Each number is 500 + 50 x the weight over the matrix's rms, rounded and kept within 0 to 999. Layers, rows and columns count from 0. Numbers have three digits each.

# layer 9 MLP up, 896x448, rms 0.0547, rows 822-895, columns 96-127
527552529488510517555460519487482422500426561479557539447493543407468529480547479476469509460529
389457593413449502565512505555533495509533604536472488465501535502463501393538547428561558478478
485496485507431468519466504489539496507455565480552470398444649463500494515574451493503478548506
559553498523482565564542403428604486543455549541497510469452512496505465411516498472468459462563
447530497489477427469539554458524591523547454439517473549567376486486520477518464446432519493507
498492524527514530547575449384461494483588468513521455569483537464549479584542522459447622498551
392539464650509550513486497471438578530502502571534576652512501504542564523608602464390517456424
553449528537434432486417521450520502429473473474539445478441487510401422520534532419500569504512
437586483488450480474552487499597528576531554564587524536483454482452480498494523515473477556586
481523587540545454462505472550471540460478545525349460437539479604492527510526521471533415532499
523471479553500537497520464508507445424556461519467460499499480605407516559459484531471496446537
566569441421575497482603593580545509395387422436440506456465430511411554527475443504532492467519
544523541505467591443559506506469385417414502488411479506540447585468516580448496485502469495512
530557539469520393478448542573477458475515459446421410461457578470456402402561497553426427529484
483495480507543526495569556474465417518530452522416439497598534426490502501498538519510555495452
540574508489569497495494473577507594536480535472468581503414413526559545511481525565485488447444
499416458513551510446512551539590551529574480525474494480452459565552591400584438538439413452448
561535517527461521530529451503602449525509491550539613505549588620484494482511540502499495521551
471451460499454477492455436489439577513455524464455474502470553529472459475533514405559500468521
499489515533532519524532435529601495540496436493534472509461527571496472509543579558443503529492
593524497534559476530496478456517416487480541523544568436580469399423331449416509434621423538433
464538511537511497479585533420548569578481409438557467573508525513530475508515507454505582587542
557571522537564479492493485449512447517478452528448462464484567522518526554579462552506491472526
535406496454613423439454443530507472445494542494567531505507487489526534432586477564564440600433
450506472502522503474490544508416495442538534470530448442498394520441492468448550518578542507450
495405496488515525595536517518465448444473493502576516501544429528452529557491437539398573536503
458434468473474512492558557396536440461454451468521522548503621500522572601457437549601502494505
444455486541534532556531467419447557559516575538502615513440426513547456540499497461495542559514
457483407525471473532500595471453380499451492457500485522501563566595417527550563454470471501505
484427439546474571504458477472570442487576474578528580522543509538478477517426549481388506503530
480512478412523344475548503534477410554473397557447462470473532623509477599499461511590444539573
475556531491498502490460575413434495534451406489546512489427424509531504512441535595529531566503
510437578468582564479502631570481483502465533491518400503521542477482669533528472482592469553553
452583490572522407600545497506483486491522591469518566502522507485587360432485491508490486481461
495478491473510411473490491442510494543428435545540446471546473507547515453541470582419526474483
468454505520511534496517428464451475572528412493583477518508472532533520440534597509503523526483
456512475501502402506555620477509580481487498471489493554559523527580592533459459468603556501463
537496414499401440485473422486505461533391496522526531469402558512529545541451614376454430464456
552629571509418541477449550580506510422504379569492490592493431449467531567486654485555505508459
558497523496479494478548531522559573446493559582398568429497513432462477547571504519480405535498
421546431491488614520555592514555499395592529476449481532472476593504546553437482462436562512522
537483431499536521550440480497490513476511455579523507473524503530458513480426418531477573537513
439562558549583491568589472587451527483554459505542452488534455473520526427506552564448567583480
528520518474466490562509542531456442519511506478483445465531512381466458499447509479479539535530
544477579499624522472441422503570512658481469554405472538503423467543411476489476517474486461559
463490542518527489576558500442462506482427548499464429519449400496501494512426431555437546566445
404452489459506569470559581535474462543471511458477490490513570510486556493484565566589482522491
530427590639615478487515463523538572482530573512496477559582484421456504476432509442519492475470
603436501513579510534468462459507638438424443487490503497584525566521411481511556403578471486430
543518561453405538559525511516560539546460589556436568531488612471577451527531562554484559372455
553529462563471534456526369543566485514531517502523425476557501475495551560455446595457498464495
550464412491509422391492560523535555431463504570596587487536538495467616612399481466507420397505
472483507482501453521462496456504541618587460369445506468485493487428391542538463575521506518550
560514519442534515453500497475575570472402492498516493445440545440553466492526513501536454464512
399482508496615519477520511434470451607577404465579534533492448487539403515497535505479518518478
533403506490428466491511481555500482476561495498504448573488509504534569567526466520548497522484
476432456477532493533456518503572463526494543432549466447504522423424523457538433521503493478464
507571543566482437538477496531495487543489457550520523496532508473539499342578611532454511521510
521424580516584473477559471507448506432538586564473434482456446438453517558533399556504572539536
479479383577542624449541570538439506426552452562538455487512550442638503583514545482527527558428
464420512515490518467438476553505520457464443536502551422575488530501597487500532387522463515512
467450507484495366524456480497433528412551584571480535540473448463473446533554466496508466543553
480500446544507500526531585509553477551428526509513531532456532466542482512437553503516552518516
462472446505486605520543507472479497590455519480510500468594431438511585493460494484449484497437
430494616467484500491536486501431462607597495564347460467517553485539507444493524526446491414469
525550453501489513504488622495541499556402537477469536462378414515412453568521484552562468647532
475517501461497566538450472558522503555438469508498525504478614421517490437569404539495511507507
496548591484458564499443534575538571558548520486536498539549491537435449524570507535469542536458
421532427514387463363497514506521546561491526375536552498566540457449561441449412461541534482573
456586543481438543501494553482518430610478519449555479573525537463513492473545510492580492519454
547497456574451462500480467479502484462600422535437486560472535451432569486500494375477456517489
489521463572447471534455457412475476439502485483568455488504348510440472430457444546533553541428
459487572494481498558549562445443441491579607596524439434443476486666464393584565436470533529413
496444446514539528458462615574493502505526532491468586480510515550513537418444527482452420489512